From a checkpoint of a small transformer trained on Wikipedia.
Size: width 160, MLP 448 SwiGLU.
Architecture: RMSNorm before each block, rotary positions, no biases in attention or MLP, untied embeddings, capped logits.
Training: a variant of Muon for these matrices, 7895 steps.
Each number is 500 + 50 x the weight over its row's rms, rounded and kept within 0 to 999. Layers, rows and columns count from 0. Numbers have three digits each. The size before them is the row's rms in percent of the matrix's.

# layer 5 MLP down (transposed), 448x160, rms 0.142, rows 373-399, columns 80-159
093:613522502488528456603523449519431521539459505559576514452520566481544508547463585548475500553530512483569585539461495526543574474481468518429544557534526420548484406532498469558514446503531514421462537523442463537522567488509518556497440524
107:459530441480588417540518488413440464527517498554526545562577539488537444482520470566447486434492483435469481526448470522408587525607411530413509505556573387515562525528441499578477475450560461430489487463431543532467504457483507515526555390
110:508409520440505434527504601568445569543445507495505513364444471537502464548504509581468535502465514544542468550522552420503494470505517505451517516590370498497477540383484510504575494540526386564511522552484544468463419544512520474431482512
110:544576460387486492490471520484484496464494595538566488406476509474520460489501520437481491482458544431457508553609461644461429524464463474534449500516526420541592527508453461475500537491470485532529480403372532488470529453397546502471582510
099:431432603466549510504462507566489498470535511516469500435549364573484578457471552526548468502554522491532451492465514509552474589557466439514525507391416563423559408556572536545433411502535528543396426591447547497424459402485530481533516447
101:477511509519548489542522553476500508469486527574505418424538481535471551441600485487434485394549560562435403459405488469504481522382540461470518511535534548584485537544538469537556516508537420441456437508476587623457512490470486456476552483
098:466514519574496564443550557439436508511474531501509479482507515538575549514462409465396411515422549527505433467503545471581485507518449480589429460457520518513618412443491508552589463471400451504462512467604522597554518525483495480461503477
110:450447467477602483460402497473435576564538585471542460502477463456551496488533506576349554523531499509445559421450417535418446483476420548529616527534466495577472420498502459497485545496546517492392470522496496586492464448508499453550441522
101:501478455434389583487527528537479468415514486515426554480430598551520447474492461355543503479482500485548539519579499496476481574558530568494560463541536560460519442423426447562472492523427566477515463506491465480460504495438540471508547484
095:468565437511482506544410557466669499514567588545448445374505520572550554454429503528448421526456514481516487508428486468486446587487440461538576534501570468492427452593446525571563425414464515500483531531513511528506483514503497419523563566
125:575477428427591594515440499531402481446579503492470500487541485409523526579530529543508452466522495466496458434397461504528614593438564500545530459602543463527507462585446496491470594454583475570467444444489537506329434513531411517505488554
102:564452549517591387474578540536489476521510525514428495498563547497554459457476471477594433457477541580564605556422426565570508497484601630528575553447492449433465469482518617557427491518479478458519450519480495542416576415551467488433460437
103:494465540484480483405529523559469422544462441612456550443509537452612461601516569459465524486515544469519511535475450491486539436528431506466511532520480514533570601496464519491485525521472429488625540512473388391510584470539518449463396480
087:506575521448554609541463528478459431546430493480482522533536540517461578423569491549598473499453518651533525388476489528563502558586574466500502505515462500445456486403537499425546477594512431588483442581529402463523510420417476462479561554
100:446486542383491442514480564515553573533475603548513438430445542516454485508583524565433482560490574441456555488542566444463393460512445433540413530515532497450397474443586444482459431498390528566560551436499488488476382457499524544511559408
096:531581493434491525484642469532555604469623504479599429467504508545409482390583477466572580498544538455547429502463531536503476542485549496534550521571436542564489505491481425477491555467504445573428387562462564570497512435526538452506557538
096:460503545506581536530444421455482537490530570485522479541472432508470482525490592492518505506559524438462525468449419518558507408571519511563479521525449361384507483553465527480472529515494525498460449475410603516482461464465488541555499429
095:539605545473537355447446464449423490550542474528536552462496515416488521523497457538562409486592497441464436472488484506471485499493465526437547492555531441440551540540474445464434463540585527416489495521375386500428497494546566504492473444
096:481493510514511487542477511447549412523499549472517455519424585500442551507550549390396474526477522456484515463544540475442480383516540436407486508471632516519453514499522496493508473578519469478506586494542444393503474463585507482500443512
104:451481457535495422423502547470443529544524450430487564536435526501566497551483499511574549534485545528445548579533561487542581598452533559393538552471457532480505531505445439506488544455424539488519556505540557561486484447501537561521414477
092:437509469536485580461394445578447488528456496629456498497533547536520467609528487556522428532497480469536453531426476464500454589520562509517584495482553458527453573511401547509506588519580429508465451509585460461524554574379447473400534511
098:440556453405547463472480567448600481422547550562658474472501542560455495541493492463436459461543533512394607509576541518496522493511502491575481507449372445493485478460537356530489501502452514493564549483600490472507559406494504480507528585
095:576503420445562530520424585401517453345507484512563367467507396559460463489513513590491538542536468449458469534471473531579510461553582425551500451482483527519463453460443543470503514526595574476455557458529549538512600478539532506537421534
105:485562500514434561521489513544522418442505439570464514545471460513493432551502422456516488496441409497538531461551519562534517449511470541543448403507490442482491506533464534505438438536612589503498537475445470498426518426493676532609569546
098:519520479515565562444566421607533494469543504449479560520517530554514477462472509490528544509440456505543526519461537563568517527496506447479524552546583519416490507485515543427564498550481465511370472527496371484482540526473378537471487558
104:463472543501597485544553512528502483550545499579420505545509493428426553515530515527554544501411454455514485450485418571389491464469559454491474418545427509415528455436467456556469554542524593479476495491435529434507504438458532495542445509
108:530579493532491575382500568563475460569531510531527516487599463462536527528429449550512541460494468502389542594435501480531526441462492501439546499553455453531520575446506407474455470490487505520538544539542428499451567474470494590433525536
# layer 5 MLP gate, 448x160, rms 0.248, rows 374-400, columns 80-159
103:590566487516475476487461396430504499479445458548557388477585545527482580520543520486551371486478541535518464565495470503596546464539462414513496415584502459483485529443455459532509462487579527491492456566477513525435524489443503583523392468
108:506471443513461558473487498402438546583497413564542524498481536498446504535402488518514444510484591506511528511494441485518482518437468494522565483532551529502472484527461625546461445535423535502492561459548441509463451503516528613501578426
101:495527478511559491492450537467503496571448474524509557537546541426530406600396471540557494565526500492514510488531526513459485459445495581553445492521549509547521432453517447493470395496578464517590551526585443556507490467470556494504436426
091:520523493533533444519409476484543553537507498611490483467629509493556464465443535498503509556534476524555534452477411525469416507583529439574444537459456543635578472580474411535406491579552506583514408466521457570493414503480429482508421552
101:512570530548506467569473540475467525463489516473488501407398528589589460451467510542543533530554444575457458498449438460522570456421485482537425486476475527596501587447459487601604498488494491481462431495460572530605421564463492515490519438
105:529426481483450505430523473556517367563516490524399457449445467516510538448443452457534545481464555468439489445523596518574470473458551521470505450545507529469547532566468564458458491557480476510551453535536489461567550487499535487380498520
105:549490574463512548544421536577450441592422521569431569435492479578608389500467499609544529591520479543446602490509457508476507471485575531514526479506577481491423440469581547508560472446486423450495458580540484506509456524508511537565530441
104:497587465521442535555509554562510547443474538520504517550473405483474484541569495464503401507534472544519545509498512424510509465487537574486522565440506437538488491495519463545421476570558424509565533584479478471482474560593516470553500389
093:476530437492536506519461520417494539430479450404501485551442528484476593446450488552532535450484529580511515485625424556523424462539434488492480551603479557622536544496526543537605597531568458550540461456472461479535489549498515476571477448
109:564470485475459523514428468444479510560527516476479530417475589444491555541474522571542562460491500498461488492518515465634591503465596579513423413471464417534518479492485542405509536503553515550480451467448440565474503492513397476483539537
099:457522405407539582591467508550490459461481406528557501540472505458467452517511415426520554531576432504514537459477451485482477467513472502604441429540512468504537491506488475496517477453512487464571525494526594421470556560474531559520546493
115:465561508564507468524505406362488457455531539469555544441535494545458441477501519546474497578426542451442564426397488452571489481423493508502468541560599533430507504459601530490457576495536481557509447505478608543534475575472448547457518446
091:480563489514527516506432498512526528385432549533509461581473361492521411507496524579469476510498524581517590535505560546479495567536472464516521500457526403417489474494590478524621613530544523579473391545528565573551443493469487434497508486
105:422468518483558513486473443512487590523480492418460543544556474538385419434424484383486530468545403570533487452506508472548549442576514548473535507482518428476476523464430517468624444523496497520476528609553453554501510534502520506559475409
097:459487452535489606520533546455532490478503490562453517500520495527461435462427533465447542563499547498584463510504484477501547577466569511569453596515505599508559596532568390535461539543427469486496415525548612484501435456478478561507437477
105:472523452526574552569535440555518513422501462565551420496581393380467515496496454492488560496440508497604491473476504539461503396526529535447495508498648509497526530462503492451503463522546547463510496563457479528543614472513475410418422451
105:586556515513562486431484478560422454451531544442529564534503502505553484485496410512490397462478400392475518527504405506519492439459507528506418474398491448473447437486449521511550428507460564451509509475445542512459448552489489534535496516
100:489464474498485544562520527465510597440535436446489498493575470437440458410475435527485629621536518503462532436426541461537578523452463451489473493429470487535572494451466553401573551478458480461569586443473533544482582566527521545576486522
101:436488500642474449505509506487563529523537499510570532475475536442495397475499550566512486542413508470560485496487412394528531539477493433435444539556473534522515545512537466425507519395553558471581572477537518461555482526550557542495495506
106:481537471547529546510507497473509518511467460493551534487458458422541540456513597562491549471503588532531527543506454453512446491497496552473491463537456458404572483414503444551500506475429596412616431524465487425509423548573559519561494498
100:405526376444476521519522461504609483426420488540573568415450454501514424461477535604504535564522434489503511506523497445460413482420558515542532508492434527483516505530548466496525544345390527545517546594569530530460480466475488484507468563
096:469486553458527472393521505446550464510522444463479549438483612508441487497479463527553464510541469515495531467560465543585645442380547512509449467460402490485520498549473505466519432518586446527412595508516462485441477559479566560463529441
108:423492475523508545531517538580571443553531494484510524528408539535494435428480578417509476545499482415458534483504535575425451438611504522461525475535506430602573444459477532480534546558583501470550504469426568513502566483483486504494643551
091:473559525485517456510579465479523454538531542442544480579471482433469470458451531458370620515535537539453478461472571544499542468436433526589477437541636473409603561463580565536546524450470499500433489505501509525473547513525501432533457485
116:452589478469490524511569491486538491461608454453464542537540536476393458563485447476555581501498483567476522509479408534523550536430498514511534507420444458476449453510548492592604578528523491502509536522520544493476572445469506477499464381
106:462486485486517441430490424464556478512473496445499446483560498488537474475500583527481504574488448443405525564425464415576575509507616535546486431528580502487545529552489554600425476560522453510423448476429483440592531468371525436484499531
097:446526557452568503451480550477571510508529492389557535474552545497548514478451498570541435521599505505463539550570623520495505595454520558552469466542485547461446537481474442447474513584449494509532474510482552429486509588439506586593470459
# layer 5 MLP up, 448x160, rms 0.268, rows 374-400, columns 80-159
103:413497569518472547530531485478509416507501497449517530487542548560448461499549417445590487407557545563467461486532477559592530538604514499554545457534576508463506553402470411442506431526481535476475455536481460565412420459470532544559485515
116:387443504565509550550529530530564474450504606446471457540559472497531505502483434545542513495431520501505501482518465463516545588536600568503422479484569560526582498563574417526472593527464514521539494509441594580532485527556437585546451594
112:492440511421555527358575551520522494460477427468580475523479513459541482482471498486523458508476497444431508501431479473426488510530446499601521438590532550455468521477504526424487455454537470505522487534427586472484568439457551510492622568
096:534445507470415443547524517539489552569525558616494455544492498558489561540533526434406406602504523509481496551519431497378412517483488493425563457446502512463514541500557533574420544487574493554508449569573427465540471415568504487584491546
100:499509480527524469471459500565465478515458568543443469445415571451525491457535517452459473408527423391537547478549499505502450501477460468460478461566518525497486502461382498500572564534561521614477431461600490474525490486485591567478501481
099:450519492498519504532496480480528609453440506535488534459516477470494518531512454545493502437473492514550538488473481542575644541484475470501553403547424529469415497540579440544521570440424601478515426489535443533495566532628544456519510476
106:449563496504516424472489543483467544468463501460530446479540408479491454476470512446471512387486544621507479434527564458534535473534434508433470468525586569483462477487543558526502553518514495581427456601492503532466548459472576450430546586
098:504542591464476436508522582488590504483499409509430411384419474457492518400434440485506524508558472492545460515553544554491550462471513554507499495582453512435573439469513520501454428551526570509421463444462484547449539466459534484494585443
093:523548539566453481522474512425529563419567547526436514468466564573445555592467588497564537527414498544487592507520506420500430537496460518523562531519589401547498505546570493530551453543482488465492491508512510436606499523554532576575473488
120:635479498494559444496506538502452550446511631463514492479570482370457470536510529617472461457521466511516538505558471562439476469506482513508577475457551464545555492596456467462588482464523516515446418466527479538507450424473423488536509570
109:507544515521499496560507453505482553436525513555517486514441413507403634465524560483424558540519487476461456516519626484500529478498475476418458509564488446488528532563433586544556479426567467546500541518523394453610458479497529483482521445
102:513398507479549486453581619542554445490622479548506443492529514568547527434442582496468501497537528566621515560501533524486548556456520393509540534473436489514483513470450492529534466556506476412508476450581500379518497427492481412487578544
086:532513543445411435486475446463468517430427508418527494525493538481462553536405405468464460494463457423570535436525510538503486564516566494397432489443495429535437511509582509434566541533518471509480496554457538523500449468386433484461608437
100:536488574446567460508501550483510567553613571509545498447522429521499456505405483513491474421507430585454455445487482491422510451484516547510428576470501437489455562550567498576486481460533458518537498570581646525512509413483442476512488476
094:576553535433473481557507402492460582453524511525583484520449540466510455435585484459523557559544517449633571568477491507552482582511483529478589453516549610482441569444439497501491526477493474476425487536416462537541500561540506491504499631
093:446497562463571537538627648492405573518500533455465559516565389413546499452559495532529467393491440536484508460517495499483549524547466525541422535615492450481483505449571462473575512520508523501420545441460565477418403435452483478461533515
100:558499478433528530448595463497535462459436531556481550471434596467425463532576522475510520556459461563501626488536496571596538612536507521543558435542512522527586501549543580494509485458470605457419515541490506592534565462495432495473554510
099:465490462585498487447556599498418505442602438438571503509556421500478435575523483555598500479470516466537472507519522429478492543447508570512561530451456479493527530485559517465507615498423588442515441447488492476568628507498506530483512535
097:499516555456494525492455508386493518468432493534425488565412513514439556511487535405455454517472570476470534505458513593518417476530459483476595556505606507440494610510510493540430513572463530501591505537568520501551407492453463521490434541
092:527434559429472383426472555503499526480517537375439543554441524488401547470569518492523522532525433486507438351574479590464477528494515553454381515533456532604520486469586553482534432463493512512528537579444441464503467495520443477531520542
102:510609443500505491460444428555499387418515606459460631387464557538579448419581548467481494434519522511457505525555508483490530519431527519438526546581450535511456456487607475451542510391478453502483427585493527525465497543508528462515511554
095:473526433448543457513488567551512443457494524516534479524549550483512525480496508599451471473552491536486544438424430530486589431505401502576446437491522560377434486504466467408496535510419584592460513569448408456483467537534560485542445520
104:484490513488551503449496469547553509537490486521483510585465471444494544335496512521598520475474488501532456492473539467517551399586548528435515470461506499515601523519523469643448424497575515517469574538527435455450598449505570505516498477
100:532547499439481569468461488438492538500466481520533573429401474497540490465521554540518460510569506579587453444551557441472467495443498503457514526538572522543558427552493492467485593526508425552537409502561460530386496497506509560415355572
106:522627580487426429541415525527558428454478568447568536447510514554514453409546572504528554490537556544494532504537518511570519518615529451541529553415541492490521532517562498512475384425463487473496476495445454556469497554494500590441475457
106:477500448481512439573521525551537488510497486444497468574523523546382493500459546462402492484549534468567512485607565568455475470421513440441462481489397406515489388574432494594470510522441485523510506516470431549503471481531527555527501396
089:445583519391449468430558525387498410554455476462461463447505604549611483449458582547512532511542463490501550478591420491479456514510494535518461481442550530477540587546519341511479426485487490505516543423507506424582504484446524502493543519